Weights of a small GPT-style language model, trained from scratch on English Wikipedia: embeddings untied during training, a variant of Muon for these matrices.
Each number is 128 + 24 x the weight over its row's rms, rounded and kept within 0 to 255. Layers, rows and columns count from 0. Numbers have three digits each. The size before them is the row's rms in percent of the matrix's.

# o: layer 3 attention output (transposed), 448x448, rms 0.0761, rows 163-211, columns 224-279
# v: layer 3 attention value, 448x448, rms 0.0943, rows 164-211, columns 224-279
# q: layer 3 attention query, 448x448, rms 0.094, rows 192-255, columns 224-279
# k: layer 3 attention key, 448x448, rms 0.0942, rows 192-255, columns 224-279
o163 103:123142131088092145156149151131107138111130115122101105101063137105114104159100117123162170133050142137105112069125159121104111120123099144153103143162092126119145130154
v164 100:118120151110130122137125116148073102126106113102146129137121136157144123109164099151120149123152117115168125116126146128096162116155193113097093128105141104079146097101
o164 099:162131183112090175186124106089106100127074147113133114140140149135112120140176143107177122195116106115141146152137113153099127103112142131129103105145122127132133136114
v165 098:148108124182130160138096132160091112119111114148162158125159140134129156126080146127133106129125172083124135094075137117133146146094141083101108140116156107133130162137
o165 100:118173091121130131125128104148132126127095139110117114114091100163119103125115151107144115125112166143117155077113179155113170159149160123149136135112097113123149138090
v166 107:113147133140108131104154130163144097152158125146050164112153125137138133202084100155106151150131103120143125149127124177135142147179130167118145160164138101132139109114
o166 105:060140124163168150176161128126112122156110143139106129151152139136100152097112129119112109107143153143126144171139106140132133119105120133106122142128117128151108147138
v167 097:145089119132139154137122121182106142149110158153153108104135140133125153165121130118119105155141122153119098114114120159102141165109138108147117117140122087095156102140
o167 100:101157103145127102134131162121134103168142140104126103118129161076121124108157134156125113118145157126119091128153138135119139118133119162140126112090129129095135122129
v168 097:111112123172137120139091147165105118134152086069144104102146127083135158132105139098145143126123126131085121114162119108095145152147118110142088093121102122198120165154
o168 098:156143100144124106142146111120109110139143159098162101072163128141108098152159154124114172122092190090161137098135145116160141166107116132128124125138106156080115094125
v169 100:144124131113115114137103167134137145127130121108144150137117158111134181153119109160124112140144156140140175127109131151164112127078150104115080164121112115127147145139
o169 101:160147146103160120115109107106101117093099131148113133116121094142147129152142152119133136085130092155140167122123159139127156124120153092114087149138113155097141138124
v170 098:097129123122129115133101111093187115137099132119129091093079115164148121143131114141162156133132110105133149105128131127181115119119143154106107141117185111119082133137
o170 104:114141107128137175108094075114169158165151079097116154152099124098120101147101151130127119134129067150116138092069133111100136145106106110114140113118141146158115168105
v171 101:152096119126084154141121172115111095114119144145127118160099167128090148133140124131144179109142122101125092136104142108089102172154162115084103138150131111129125112170
o171 101:104132107168108106111072098144149105111156134119090079116080174089127137093125128112124141127155185138151118123153146109116169141107160151113173137168149137137165158117
v172 103:099121100110127156133147190070117128145132148128099147110130122100130106127127123156158151121164152138122135160073156146134161109094119101074102110107128145160123115167
o172 106:082118137138101125139172123101106096131130147136130131154175142142133112113132138130103140133137066161077107144137124157141160118140164143112087129121100094140135109109
v173 103:119117139134117115123106170087114149105121095107112142152127144121141128172108087108123139193137130116105107147124111140133139122157111107101078135134109175094100099108
o173 103:131157125117064149136114123097113109127132103118135139168107145137112148124137133154146107145128150107131091111130117106086136110159075138143128139167113117126124149105
v174 103:121126142119152139142112172111143100114134124152151141162118132063153159108137180091148100123112137069176102135099122106089126130139136121123131131160137107153103126177
o174 100:138122129152143147155099156106114105138106083137123073124119097121140137145168129108138123143112089085156172108118120113148114160136161150135119160146157089136143160109
v175 099:098151099104140140148143136112134096166148124140099211108147115117138132171162096103121146131142127109076134110120141181135155078114131145114148127135139118148137125134
o175 100:102128131148115172144158067122140140138154116124154136157141158104089171114095132132095149136154087135127118142100081141119149105144162112149172169104117106094119079129
v176 103:132169109108135111115115120117127114120138128129117177120147135164102166130160098112112099112109077161178114120121127154148150113132134181142120152140133100079130155117
o176 101:121094182130121142115146163140162132126107154172103148135087098149158153141114099114135083073130133129135145134120054181115133150080097136118130149142152097076135146151
v177 104:119140156158119101126109130091141106160104085142169164123121155116122142119115115158096142127129100133102086101123096093099131111169149095149157144121083156108100159122
o177 106:130127122125109166084122129097094128145121174144111152121115150104182142143133148092135105102131127116132122059144109140101134113118096137098168147094153087119089156128
v178 101:093156095093118111114111144100136109186126123127099147127099168076096138123097118140105091122125126137162132108110070161078104120116111139123172101136084185129124116089
o178 103:124117099106131117104155140093104093118114125206107128136117115105178135128162134201133150127099132078111124139149120119147103154142158122133120127126107135127086121117
v179 100:111121100186123117118132115156167081147092129094118096139159146110109121153076110127147109148157122128152165171140144097130152135116111155127136084152152094129141115122
o179 101:115141105164103125116175111186144080129137140112149110118113121147112155139109087125143171151118172118153104131133106118133126138135126139140098152123152113137138091090
v180 101:132131110110138115167139112097120126140133156092121089161156123111105095149134146131126155119086121111158103133170135130076157135126150176141114157126096097111148109160
o180 107:117114135141107100120067132147125110104111125145142140133173101121165148090136128107095118132123131124116149175112160096173124144135112110183159136146145139090164139117
v181 094:147132123131097147124097107120131134138132149199178065118155102128107139113157116122108152115108126142144170134110114158110147112164149133158106104123117139156119153117
o181 095:097141096150131088086104084101089120120097137149109145117139133136076157113108143132122095143158139140127103109186109168140124129134145185124111100106113084082141109169
v182 103:113112081137093105112186137104140113152114107105159146129126134156110124169114114116076134170118133140101124201109106185152109154166155155109122153111118157160112122137
o182 103:120134099075126101117106094114101110137122103155145178127148122090128134116094120104118137146160137153113128121090088129154151090113124123138082159091158144107126145149
v183 088:100113087130161139099131177102141123078118124081116113137132172128114147102150123125108154130129126126119074122153152175097142091129145113132129116125173156180120098144
o183 091:149097128143104118089119128085121096131142166169103145109138124148138186147153119140156096133132153138097144094133112150118112127142104175128081168180113158122156141153
v184 102:143128124121089105125121090135092127086140131172139114104145087127158105101124133129133120115093149121118122117164108161147124131122127145179111128136140109147132097106
o184 102:096135139113110127130187148171101158133145138161146120087160169126127155077117128133119123141137156138096121156177130097141153137143123134137136152086114149145133151066
v185 104:121129149084131137106147173115124122114143127139126125157141099122131108131120144107113139142158131157165125097103081125123136107089177153129136132124099135132103152106
o185 107:141156098130138092117131148146121126141139108127103187117111103102148123128132108112108173148127140175140131123088109120111155121143130138122150139127130134123146138153
v186 103:132096125098137084145140059152143107110113125124132130166115123158159124089154117116131150174144114111118132162095116185156165159101112153138139108144112105159125118120
o186 099:129167110095119153146106121127114117133177076131151148145118129120135158148115123081148120123118111127131131145103098138113130114101106153103141134151125102108120104112
v187 105:130107135117138120168165145088113144107123127130118059127143175111109116147161144164057104165127097181159135150158138137153119155083127101154150151150105140188158098157
o187 103:168159143139161136147146099132113113138148128074130126138192111074129165155170122130113130151099102158084106108082181139127112163109114108103098145141091119123094139110
v188 095:152152140089156117144077146106110141130103123132162116115160150110113138073122094121128090113086146109109115202179144146151071124139108119127172128107128107118100103137
o188 099:148129106118108151143091139115123184131119057065116131136115112120171103143151140120075152118116088130156169142186160166134107140134136149083145155117112115142160164125
v189 098:131133177128125142069138178160132158182132142087173178148158153133133094103155154140131151165134140114151103142139163170131173097144116147088105133134146124138116131118
o189 101:051149151150094158086134136085106142090171120136076150134128142143143143114138087089113105159141141151142102148109121097158132071121126153123175120117138091118126134081
v190 100:083183144139147122117122133090162120121115122098105115174112087071155153150119180129167143154110114138111137123106109081172147135081144100141131129097136101164124142118
o190 101:086133141102142132121125160129087142117139179136103150178125124196175140159091106095117113145133124126123113156129134120149125161150122118107109117147172128146114099098
v191 100:063149120126110161137127147126134132123103104109103174114123137164176141132105130113119134152115158115135172077099094168133110155123120136125109151129124162128128142135
o191 096:110118134112079101149136148119128163169082131138160164141101108101165146079125155124145146099132109118132114115093101141113105111131116163094139100161189155154143148125
q192 102:127150148098087154137105149143122139090127109117158114106117132112121112140154123122136155136131145154113134107090145107116131110155154152113112121110099093102119121130
k192 119:108115129135131139104136103126173142124106126128114130112155167124133140178128113115126136161110138143138100131120125117071148095131116148129134120157116123124163125127
q193 111:155158121127130114160145123083093107098112120109076142151097125175124120136130117130116134144136138126142156122106140109161130132109126105139146150152092144121114130118
k193 113:127141124143157120137130112125111145133108112147156095142137094145079116104125135149135133109135120146124148130151133160175125120130154096160115113139136111140107129108
q194 099:114148133071098127117137162136115131082088109139172135099141122114118092129137172093101130123133152124111147086140120131146145074109137136114090128169125121120148113136
k194 174:101104128121105125092126129117169148137126105114134104089163163136141129179142109092142150164111112125142106110106117098108147093152136150144139110124113116114144124140
q195 090:145137100148161108135146137153174094129106105089075119122161091128128137161156128113121120181170160127148116142084164089075144126137127144129156116163110105094137091181
k195 108:094120118093129143107124143111181137144125165136111102108138167125144142200144092094101129169108126125108096134168110123125141108164124152118148112157130114100116102183
q196 098:084108106135120128168155135124092127156088104124124135121163116130105117153093100160107149118128168122123108126165117171111131116129139161142113123092142109132157087115
k196 105:077136118156131142102128088117159121129108126101105085125147105099126135145161128156108131151085121126132100138090146129119123126119182151136115097155103125105174152152
q197 103:116089162122127124122092113139171140110151091121139149091122167120149141149126136103103127192108096146149147110147170092132149118161123145110177096137172119122113140149
k197 111:156118127162098148110116115121155137137132130104104139124152156115135118158173112109116129151101135129127070103096111107067143111152191142126165140140120100092109151137
q198 088:116135139138185144123115135158101091143135108119122158115119130123096128116123175105135122157109149114133093137137086172118155154134144138147090142147144137090175121158
k198 090:109140109129118091162137154157151136137166130114142149131103153116115130072125085147102115112151147199140114093136123183154147158179135120171108131121128151159097141127
q199 090:116093101098146120106100161080138125096137149122140062128129094111152173128136160100107086111147156137142158141142161154143121163092107112134149095156109155127141136185
k199 087:096170128120099144106132128168099116115108121140120156102141137133139145172149141131118130178091127099123105153157122103100125113145089145113115148172130126130116124163
q200 082:133107144145108102100124155136145141141115136111120089088128150101169157107165077075160144124131159108136123120090151154094105156134137157116160140116101126156111120145
k200 072:133153116112095185106126102108138145121115109103104111147139129165139118154116102075134159153127134126147129135140130096135140092168146142132138157169149106134170151149
q201 086:144129111126119122100124113105180067114098136152135120118189111112115093139158123151136176121119085102073112102093148122136164080127127121127114135130110165137149106075
k201 104:117105149153114149113132070155083161142128123111118109116168149137137168150146079115123132197077127183128130111119130108122161142154133123147124153144082108146122121126
q202 122:112147159149129135150124138137078114129137116151134145167125096140150131081098136162120126081124120136147151098135105180133088170099104110110078135084168124130139123113
k202 109:096116150118116138119114092097147164132128103084131117126149160132140122188107110066157158157100087123131116143135137096142144089148149123155114114149093127117124125144
q203 093:124135127130128123154156121183148135135067119145139115066156093154124119144118146130126090100113144145152158124155110153073103101090115168106092107126162130120087117102
k203 083:122122121140148155170136132107113143091097172161145172177128142122140100125126133132115088092143115108115117159118112176129134119134151122130115122104130127141112135132
q204 099:154080190109126156133141148163157124117143090097098125126150128117132119097155135138111103128145116150109101072118126145111093166140133156094089129136152085169133143102
k204 098:125162105140130129113155131155143134109129143114112125121121111136159114093133096097120146158135158142101134133119153126148132119139106124161131126176104113117167120113
q205 147:150140127092154086122124129103086115119116124180184107168124101156142118148112151127165126108151129089127152129143087176130123107091113121114096120136136138154126083157
k205 105:104155143114119123151095168152139157138126161117111161110137163094105099128133050133102126156141131141109143112124135120120127141142102148103151151135151127113136126113
q206 090:131114096123150134165138138132056103142082152150147106133117117157098082145099136146141109134149131117155118195148121118132130099103146182120137204160169121092158082123
k206 096:154137149113098119104101146127188096086149177142092095095154145165163157147179120099119146145122131109115144141095154122111155114184136115111126109123099128159140134164
q207 093:155156158157106087110126072132113086123140120090072117104159118149154152119146175122113152111152145120096152131127163104141182124139143162109107087149133133126152125108
k207 088:122098116110110158153120157116091138170136126160156140171108108149143099111138155118151123130155146123168168117128102187153104144115143125168122139126131113126115115142
q208 099:105125134121123169093097145135156135162180168128206130080105119106126137113148184076144130156109115160141112141135102131115121088158156128090119130120135105128100115092
k208 132:081128123112123148110133126107159141122075117109167102102144141168107142148137128112145173126106140132116118145127149098133156059131119153112088132133097076112115088113
q209 101:115094140156143123110074131113173128145160147093140153148098133106200137151148144138135134156110084156123129133113147133080115156160162144116141102089108114123143130115
k209 121:159139121146127112139135128135101135148142104117078101160124123147131123130128092122109113150152105109131145157146153106168121157121146101120146173091144134115132137149
q210 101:144142143130179142133127126118096116130152171145145162116119121141127136102139171124136126136123096097127161117155109143128110134118121092120134148113149159135117132105
k210 120:125104122117111126149130152159115131127151088138163143087103102135116126068103171102119116104106122104156142137144123141173123122132151098125093108118153106132148134084
q211 114:093129080151126168153128153095117132105142089091154132205137109128103111126096141147150147126122158131151127115126110159121109146102139119145097144116095100110149164135
k211 126:139091111117124140136102120136139152131115110111138134109171127161116131144136122128099162171145123127104127132115117099100155116163129169102110136166105086113132119143
q212 092:156141140136144105139127141114154129113134134155162156082118163148117119089094150104105127094146115077159162122150096152156119139116120125118134160107168126127102124098
k212 138:140124131108144108146136103123099134116147127135152135137125084142123093060115133156125125076139128108125150107134120136204125145131130098138125122095156149149097156092
q213 089:123128126125096115122137130133123156131100070114151111122145104142099103143098162113092155104118140129138158162134146153111193151121146111162140083154125110126145085135
k213 106:116126103121138159123093103142178156136108135079122142106107149069119097187127097113163085144124135102118117100159120106104107137107151120131154113154141120149124101157
q214 088:136153122150173141117143104135127133136124159151138170141207116126127073163179148132142094110126070118108090112103135160130151110108152104135144146083163138148118120119
k214 074:131148130157109117133148125162082130135168124122083092148099127091093128159104101122126110145118142087149120160112106118135123144090193085135125162127159136090143105116
q215 094:176157107135127156101157182145113129127176069110159121136136114140108092126139166121154118157106133149124184128103143100145154122093194142114132125154109160127125149112
k215 091:149129136136099140129072140157128085157089088121137175090164141108064107164093099095120092148103087147163125070152097133100117134102157122153157131077124121141115125143
q216 083:127140091077163124143141130126115107135094128132124112124120093124078115107108104095163123115117139156109118123114154156136133170105139122103142148172086158167154144147
k216 117:151165145144134111164140150144116134150147123137145162146091084126170134092119170165149096111148139150155135164140146160154100120093121108109121114065146134125125127131
q217 076:086123084136157129121127051138159093148116133122101095149123145134111135090103132118087146100118088143142130135109155113135148138161134129149085070153116094113114115137
k217 087:157147140113102124146141138126108130141137141124125147162120140100094109108139145159144154072133124132131159147108154141161158140128126114112109160131123151129119106104
q218 087:107138090135203157084109140135160133080106146082091134087103096117113158106147110080103129172108119118112092158139145150145122100124107134124184097144138121145110128150
k218 169:131125117133119134113108127141157131139120133116107099095169183148149163161162092123118147166141134156108102113104112097099164126143124164116149128133106129099130113171
q219 095:108127146119144116121153156171134148120112120148107108144106185187131153073146099166103150158128135166142133148127137100167126125145168101141076105103130115137149139125
k219 086:144099136113122100127102077098164109168120142113129159134074128100135104131141177108110138142154126155139138089163136162145139121153132107107131090114127083090133196118
q220 093:166138163085126110084139159105171116105139137159089110157161088123164128071131140149101135130151099122127160166143161135139113125132145153118159139127139164127137092112
k220 090:083118129144168147135155079095143102151137137099111105147134127106090136182134106139097139170088114155129079133145112096106157108175135139159103083167108109127121125124
q221 103:134121108073113122122131097117171117136130124133123122097098151111131130165110108093129116172129133093108146112144095135119140115120136104143127136141119137139105127157
k221 096:103162164096140154178135086061119141077094156157152141148125163124141093143127143132131124080141161106153183136157083103150136139128114123161111125117167093146121125047
q222 098:091147115118124124138120147129112111086145137105113160103105122069111135115134102129103092120128123156110078109150166113127112105157169098148171090132106110104189141131
k222 109:098166140104132125129128081135171153147117095135134124124083095127140136100099133156115139151144127104154171148138144093137076135125115108146121143109103131148094161093
q223 097:156185114122085125124120118171120190120134116163169150143124143126101142145108113113178130140182096110099116145109081141128156129108131140115128126105160123200107121105
k223 080:146104094139115117130119094097133162114112090122112119096123109089140100125112098085089117114135150133123139082096139137089123118092114143139130158141147165114149141116
q224 103:121137108112169104073121122156099108157142159162067147151131141138156131125118105156150151127163173161116132113162116109141142141097129121146134132102141131121148113119
k224 108:175163123126165143138163166119130146120126148140107096137176170123129150129162114171113131170103091121086120124125119132105134109151074124117133125125112145155114113127
q225 097:116131106160168146104144102134086137135128132108133149173110080122128108119116123080131145124126144129083114152125177132163146131156097091136134107104127118154146097141
k225 091:105090129098128130119137130084161132112109137110139136110133155121091139127133152148158149139116134154117116104154100060120140088162142116165135144149119135111069106081
q226 106:116115179171127127166161125113153137134106101127101129113066077133113139080120159138126146123129118147153104189138120107118108154133114080117138118130116174117163134130
k226 087:145107113141120108122141155134133135120134141136091135166151115166078155154160127156163114146151158174127104115073126089115105141071123154130130113106110129136153090163
q227 095:138130086140067167141131138123104130121087172183149146159152140141141095126106139105163155133123116113093126112147113115115120136105141144114140137126115122164128141116
k227 085:130136166110158144126150156131115124161136093110121140100113108130136122118187154122152116137130154117172127105147138120135121117172145166131135102131134128138152121167
q228 091:115139104099088123118111190171124142094096121114124113098110113156089142082124108106118125152115133116156117146091125113125121145138145116130160115108098129149119150146
k228 087:158132127139110139103115117116107167138177125188095152141165134136154188179144131143132109142114108154152100109141133117058138126116072126079082139145137122143157140140
q229 091:165133086139132133140141113095133154150142110115201133150138150148124159145175143135117156125129155117079132122119074167107091153128163136117127166097156130134122154141
k229 089:162114118125100104083100166146098101134121168158129119146156080161126156078110146131135126108140135103162104149128133134123181130112122150139166110152157084133134112096
q230 094:115118127136153112140144103126090115145124115128122154107108153102135165114129137087114139121110129114136148129126129153099139104116066136127092139122147154146184125117
k230 092:129152139173122111109154135140136181137117115136121134166153099159119151201109124133075086102182137122129130118109126132153134110162103133105137163144111110099111090120
q231 102:148076103156102115104125138145141117113118152109096099126110105102132115136122096081132119125151103097102116123166142141123149139121119096130179151121202131110117097104
k231 096:134157129158180122142194130133095099098151136119045123169140122140131128098101120144125121119148149117142141144146147135142118136110124111095111112098101126140133125084
q232 089:116120118131088137118156120091121125129083103156071102125121094139136121131143137112138127118114159159113184116164157131131154134111147102099159142129136156106097126103
k232 094:098122167134112153078102107138120166112133134068149105107171136126144094129124141141136084147144106132106108152125120116128128100156156148092146114135137105123092139127
q233 112:114152134088135126113119169118161118097141168175137110078138113120135087097113136139136127166133153118118147147161092118105148130109130186103123096181170152147119103126
k233 094:143130130158145139084105113148109116119184132136131166152125160121150142131129112152109125114104086119123139105086121115137143125128112120156157129099107103176097139093
q234 094:169132144164168144151113111108075126122150140110132111112127159128103091155117150145096135100143129137155106090152094143129119109137158101127090123103184103148121163129
k234 087:085097107123084121086105056139196148137102111139137109128160134122160131160153135114142120138128111111156125142156125122153094156163175131146163151133163094118133102139
q235 101:163085129152137156114109086165122135133138118106155163086101127085118145146200116082131123158149128088177112108150138088132106126122120122096163099099088126109098149118
k235 090:155142140120099095144097172095145167153141116170119110119132158098149130138092137144115161120117142172140129121107105132155086094077105126136098123141142130109139089131
q236 089:157147185108113137080152095130113108120167173117124151149121142110106132141120150149163161132087085136112159131104109132146117102110110145141129131113182132099083139167
k236 091:114147073137155142142158173126151142164093086129129131089100129116102099126135168138112144067154139103154142149212108112120082106123119128131127079143118116171097153161
q237 096:169115100140113102123095147124148141132115125123074133147116160159125092065111152100166125114102112138139156114099143098177100133136131115100097116132129104128135151114
k237 090:066160150127123158111080104160147129151122129101129146076139098129161138139142126126194144099116161130130115091134138136126172127142184141149148107152118114146111152122
q238 089:110124140144127104155164113135126081128088168166132113109112136141133136109095177132160149127144164131119159115090150169153162105093149146153109162086100131128111131118
k238 098:129102103142140140094108110108126112111122119143111146117172136127105128167132064147131149155123112078129104104103172114108147117178134101129106111187126126165173159130
q239 101:153151113109105108091107099144142114136145137092152111130155163095142158176102131152129113099116137111141132113138118145103102144102117139171145127124105147141133106119
k239 086:152126121168128131127167137128087152143107139129109135105159129170085125109131113118120095118145124132144131141112116128107123119166122150126136153147137149116143127164
q240 105:129093124139186132109128061116178152139110156122126129135167065132089123109118152114185123126122110083146126147146120109152158136111113123116116160155126121143137097125
k240 095:105135128117160134112095068137154125122099100077170111089103171149159160135144098129109177176143103166172156107128147108127131097134129121134112137106106172106121098101
q241 094:163117145131118096130134098148156148174161133142112090135151155167103131106151125132132112123148126108138107180104105154087127173138131135123117109074161125106129141153
k241 085:122111142105083148123104116160125135096145096116182121125092137116108116171103108127160163162122156153146141077131122105109141063115155116160117122125127143143154158112
q242 094:150101117123125110168102149141134141148133075122113147103079155107145106109119138100140121111106131115104092153091119138102109122139142151129130086108117167159097110121
k242 088:095132151123098098109162123085128138121100172161160115083142083124138153116139164120107139156115112118149125157136138166140127168129169103118158123124178098119129124144
q243 108:116075119149116145182164098159103091112146113112146129144128129167112119085120099089130138080147139116148137087111139116118109131142131096159098131149131103145177142156
k243 089:107163131111141129118117116065166137129144154127124074088102141125083150141084142179107105168054126178099141122164149094147109088150103153150158153161153151181143127114
q244 108:120138100088115111160140118108149116097094178135158123092096175110139110177145101111164143131152087089158164143182110159110149127103118148143108133119133170120102162131
k244 091:132116191146084124086071093084136158090144111106158093125095123110153112142144115135146140144159153150157124095160121089070105105125127124130144131095135086118108128161
q245 093:137123134146124140148129118117105129139178130158083138160149130114146139132122118139114126151158124130139106141077138158144110123138126130079102113140137126136138137145
k245 086:134155162165156153152157193112108130137133096126121130121088121114103167146139078147087149132099125149117142141117157087124123149124175115159153158135162143096116139128
q246 097:113118110117117131157150144114118183121161099141127115139099171162111159111155132110127124075160105144125119112148095126080109087118172164140125123116133117155153095105
k246 093:096130164101089133157147161110088122159116079128118137120157127135148133143114113133122096152137137135139177120131078150126116135121108160121118205146127141143115144148
q247 104:109072128095154099098111090137101082105123154163114151148137112105130109115148147120114151117136111095150144149167122126127143143095113106075123120156137166127124069133
k247 102:115163121123112126075138120077172105163131145097119128136124137109154131114115179132150158108098144088118153136145146106146091103149134097133104093090129147146053136131
q248 099:122114144099155082141135143148137102120110121160176135142143102153145131106140132115103143121118108116095117130167075153136142131132157128160124102134142134155152117144
k248 091:118114133063135124111177168112159093139106137123126157160144116092113106138095156163127115137106129098106151136132131109149123058135151138124093121141150142114084117106
q249 095:121133155151160108157107119119095103139140139109111148148059125095105123115162148130148138135181088115078132165145141114165107164133125131133106101113121110119111146166
k249 091:122087126145071127102130119158161119137162140108124101096180126135144145101084141097123150112158137160128117124107124110127141127116178122105117098148116156177150146094
q250 112:158103095068123120140136114124148157126090163141172112128114117139136127176120121130153110155137175106104132162172118129125155124156068128181139161141114164101108116154
k250 091:123102131124154099120123139153133119132147124099123110107097154109152116100106134110087109150168122141135121128113086159140094157130127133122145112110114163132094130093
q251 081:134181139086132120168116135131142137097105098110095157177090138173077167100121110116159159159117139164118115133148087077120126100102105130126114131133120152099146146093
k251 084:125113189169130151105095082063140121101129128169179135094127131123153141178132156181078114128131052126121150143164133122150131172126164161128142146125139153109146121126
q252 094:141110162158136113103139112131177135094104143126134100135139161122101139127141157144132169126155140114120171146149115123074150112160125148155171127138146108079150106133
k252 088:133108135115121143150110091113085125159144146074164143160125151082166138143138103130130108127138143092122088149115159131088124130155120121112130135117149139186147136127
q253 098:115133106065124117137093122150179140122120126128156110103146164112122135094152081118125118094130135127117100121122159122120110138142147128150106117180128112110061169177
k253 098:144085126158128128073092109129132134162173137116107144136149145132112130111119132102111121171130130156138113113114102116079127125192136074148162085115140125090109114147
q254 093:154167094118117142085122148114096139101152177125103111153159135087114097096140147121136154137128141141139101114124157139112138116113125146151100137163179171153117096113
k254 088:138121139144131117150132143151155087144118129096069127118126144145121171135129134159102095087134097147121187154142133159130139144168118148128145134093098136131153114146
q255 116:146146137067125097125139133121122101134126139142179091113169133089112130113144141149130145154093134077100177139139100192137177120129137119146140134153172128132111117101
k255 097:177148124098132181114076076138195160114153162126145154103121128131127171147111115116125135130121110143120161082132096116103153143168124171100169149092142121067114189108
v192 101:138163155144134089125133137083140138113127116160173130137144160080133096148153135145087121126120078134132123139112132171159100121133116121123127113092128125161134135132
o192 106:164138120126127136122149147091083137149159117138143154154180163115167127162118144098114108110097052112124140120083144145144131104147155107067129166143169088115087171108
v193 104:170147116173128135129149147142095138127119118113124136141142143144123139097143076107095128112111145113135128125089113121107151106102141126135174113075161179078122148088
o193 108:134095122126125119117114136131114167136161089112094116152090108135145149133122136118100153136141150143149143094146140092112126104077110110113166093122114129115124145121
v194 105:102118118147167108183117124086132159137108122118087141106162108126146133149107103094105129121124125121178142116144135154099114127151140126121115158151144103128109154129
o194 108:159158103094167130166145148136138153147109085123084151088197089128111157135060096126119124117108068135118130089127141154125155139143110120128139123119154089154082149109
v195 100:137171170126152117140122041135164147151133151136137129124154160122133129125127155172113147128152118175170147193156070147111127140120142134124174130103138185130160103130
o195 109:154138118113108136134139111162132147128162116166122104123138119130083118143141117158157130128093079130086142134122123154093154152144151152141160110110115103090140119095
v196 099:122124181114158107155144092094143129102135118167092099139148103155113135096120142162114114145160105130146136108133169149143144110173151158091123116150115127142111179170
o196 107:167175126149123113120166106141130107125112110154094104161163126126134169084119118097118063148125104080154105159130113168111145136127124143129174123145163135117095124144
v197 103:114115094080181141143194136122147121131111117133097105146125162121145124143138097094139145134114152094119140160098094096163133141114148169144135108065127182146123064149
o197 110:070117162110128156126138161133116089118132134198101128143108155139125169142129113141167119121160146158162122125079128096110124137126164197110090148109108167122162095175
v198 100:160122135153109110118086148092163104084160148146141151130169150095152112135176101155108140121126101100163161085133092122117144103141153133150118168120138163186086119147
o198 111:154147161100113139138115139125117109136136139108118163152140140139194135093128111119142124129130138120160118136131142125130090087125182113162091171108104130128147136125
v199 100:140133135155117102085142151134190105122151128126115150145100099130132173106140131120099106178123085133162124128111138131173116141143159113148086114093165133130158120145
o199 105:132143135132140137121154179149114172077175105141102146116123119148103156102113131149145093150151123173129129113088143104138120132136092102138128138162107146148123131100
v200 102:159136084141096092110121130168125147119171155125119111164118115113128136160140148144125118140114127102113152178101101143111147113091089120147152069139152105098137133103
o200 109:171155063103125077099099145144114170118082137141123121133078166118145155148130131140189152114117157123109153159160097123110112135141095115125081130128108109115118101169
v201 092:105102164158144136088126179129118149112167160127161147155109124113101128106117129126096136147142083129113105110128118120119135111124169140159104106102105137149118060130
o201 099:146090105120051163105121121127106126138136124120155131155122116118119157116164138072151147118122074158100156093096088094152106133133147078183100078133121113147173114124
v202 106:149135150076133112147124099128184158132107142116169180092128085144147083083133150121134159142158126083069152172148106124126114118112097111116165107141123145135151153142
o202 113:132148131149099122153128140139155090173154157100143156094168125128119116093076124131115143140113128135135089130080115101103153131140127164142134138119150121097154123128
v203 100:140101129113106121113144131099185091148133141141135092078153124136097142113181122102108156094166133136134096111121134124121168102134123129180082168136117145114145138109
o203 104:111153099116126130097149147102157099139127151110120156116109105171113162138146095163134116161123135141088118077119075112120154120146103174153120185162120097129154139150
v204 101:153086123121160135083153142133115137148162119157147158132145145132127127141097120101153115124148104093142112116123090135134146140141093099147109124078136142117082157145
o204 106:114139098116140172126169136108111125113166141129097111135110146100087100144128087159166154125130165147147117118148129138110124123121098099152118143058188152112108086139
v205 101:103122148108118115152125090133125142152124153115152170169113128128133117099173110127173146124085138092141121098115109153093139068103138115139100145121128101161123104130
o205 106:137129095104127118150139124089139139126143157127136087115114085112102122110145159135107128161139117138190122169159114148106160089158106104140131125134106148137173120129
v206 104:149112135202144139107181121133108120106157136151093081158154120088130150135120140173124083117139085108139110153109141159112137111126110142114092115120128117144119088133
o206 114:142106153136089119107161122133122158144125093144101125173128127123115117093131114127156104080146079139090112130096106127099149127104109138076129129076127141128121131120
v207 099:148135102137180127154131178154149143086106092160107156120116104149172102136126108068104148162117140111116137115129134183115096132137130110094137118137156135143133119129
o207 102:162135087134173142076090165158129118086105141186145117129119144128128111117168140150133124156105123105130152092117122157123159137135127155116120149111146086164111150139
v208 100:115150173132121156140148143161109143105102097103065110141169109077132123126117119151106118152124119123086152124136149122125126145139088171166111119161138100155185139083
o208 107:121130141118130114136129120106147148139081152086118087129118138102124094128144106156094145134154119160138125165108156141146116168177163115146145122174101147135094126123
v209 107:137113121150146150136119182172100095156119093157111110127142128092110102110102124099137100133098113117182110116104170157113144195092104108092135116115170128133135167126
o209 116:137132122128160126126135178129081151134130098083120145131094100125113126091126132113119148105131145177165140124135168096140086129134130131084141138074126076125115190138
v210 100:171158121113103121127154174139158120095142133093124117135176110166151131106119129133136187079077135132139138146130124120174115109109163083147121142137105145120164155127
o210 103:117135104112115139130133134137112159098113146134140104175116106158123175088113151095160148128137202138111156164118145133149101095102145095150122137111112150131170155170
v211 107:120172116126142156153127099113138116158136131133107130139117146100110167146164146141163142109143127126141166098075114101136145120148119114115106129085129148142187182161
o211 116:105148070165169131189144129133124135165125099091071126168172143104136130131132116114112122146132170142153091116069120130123067103101143096104161089145100106140178122150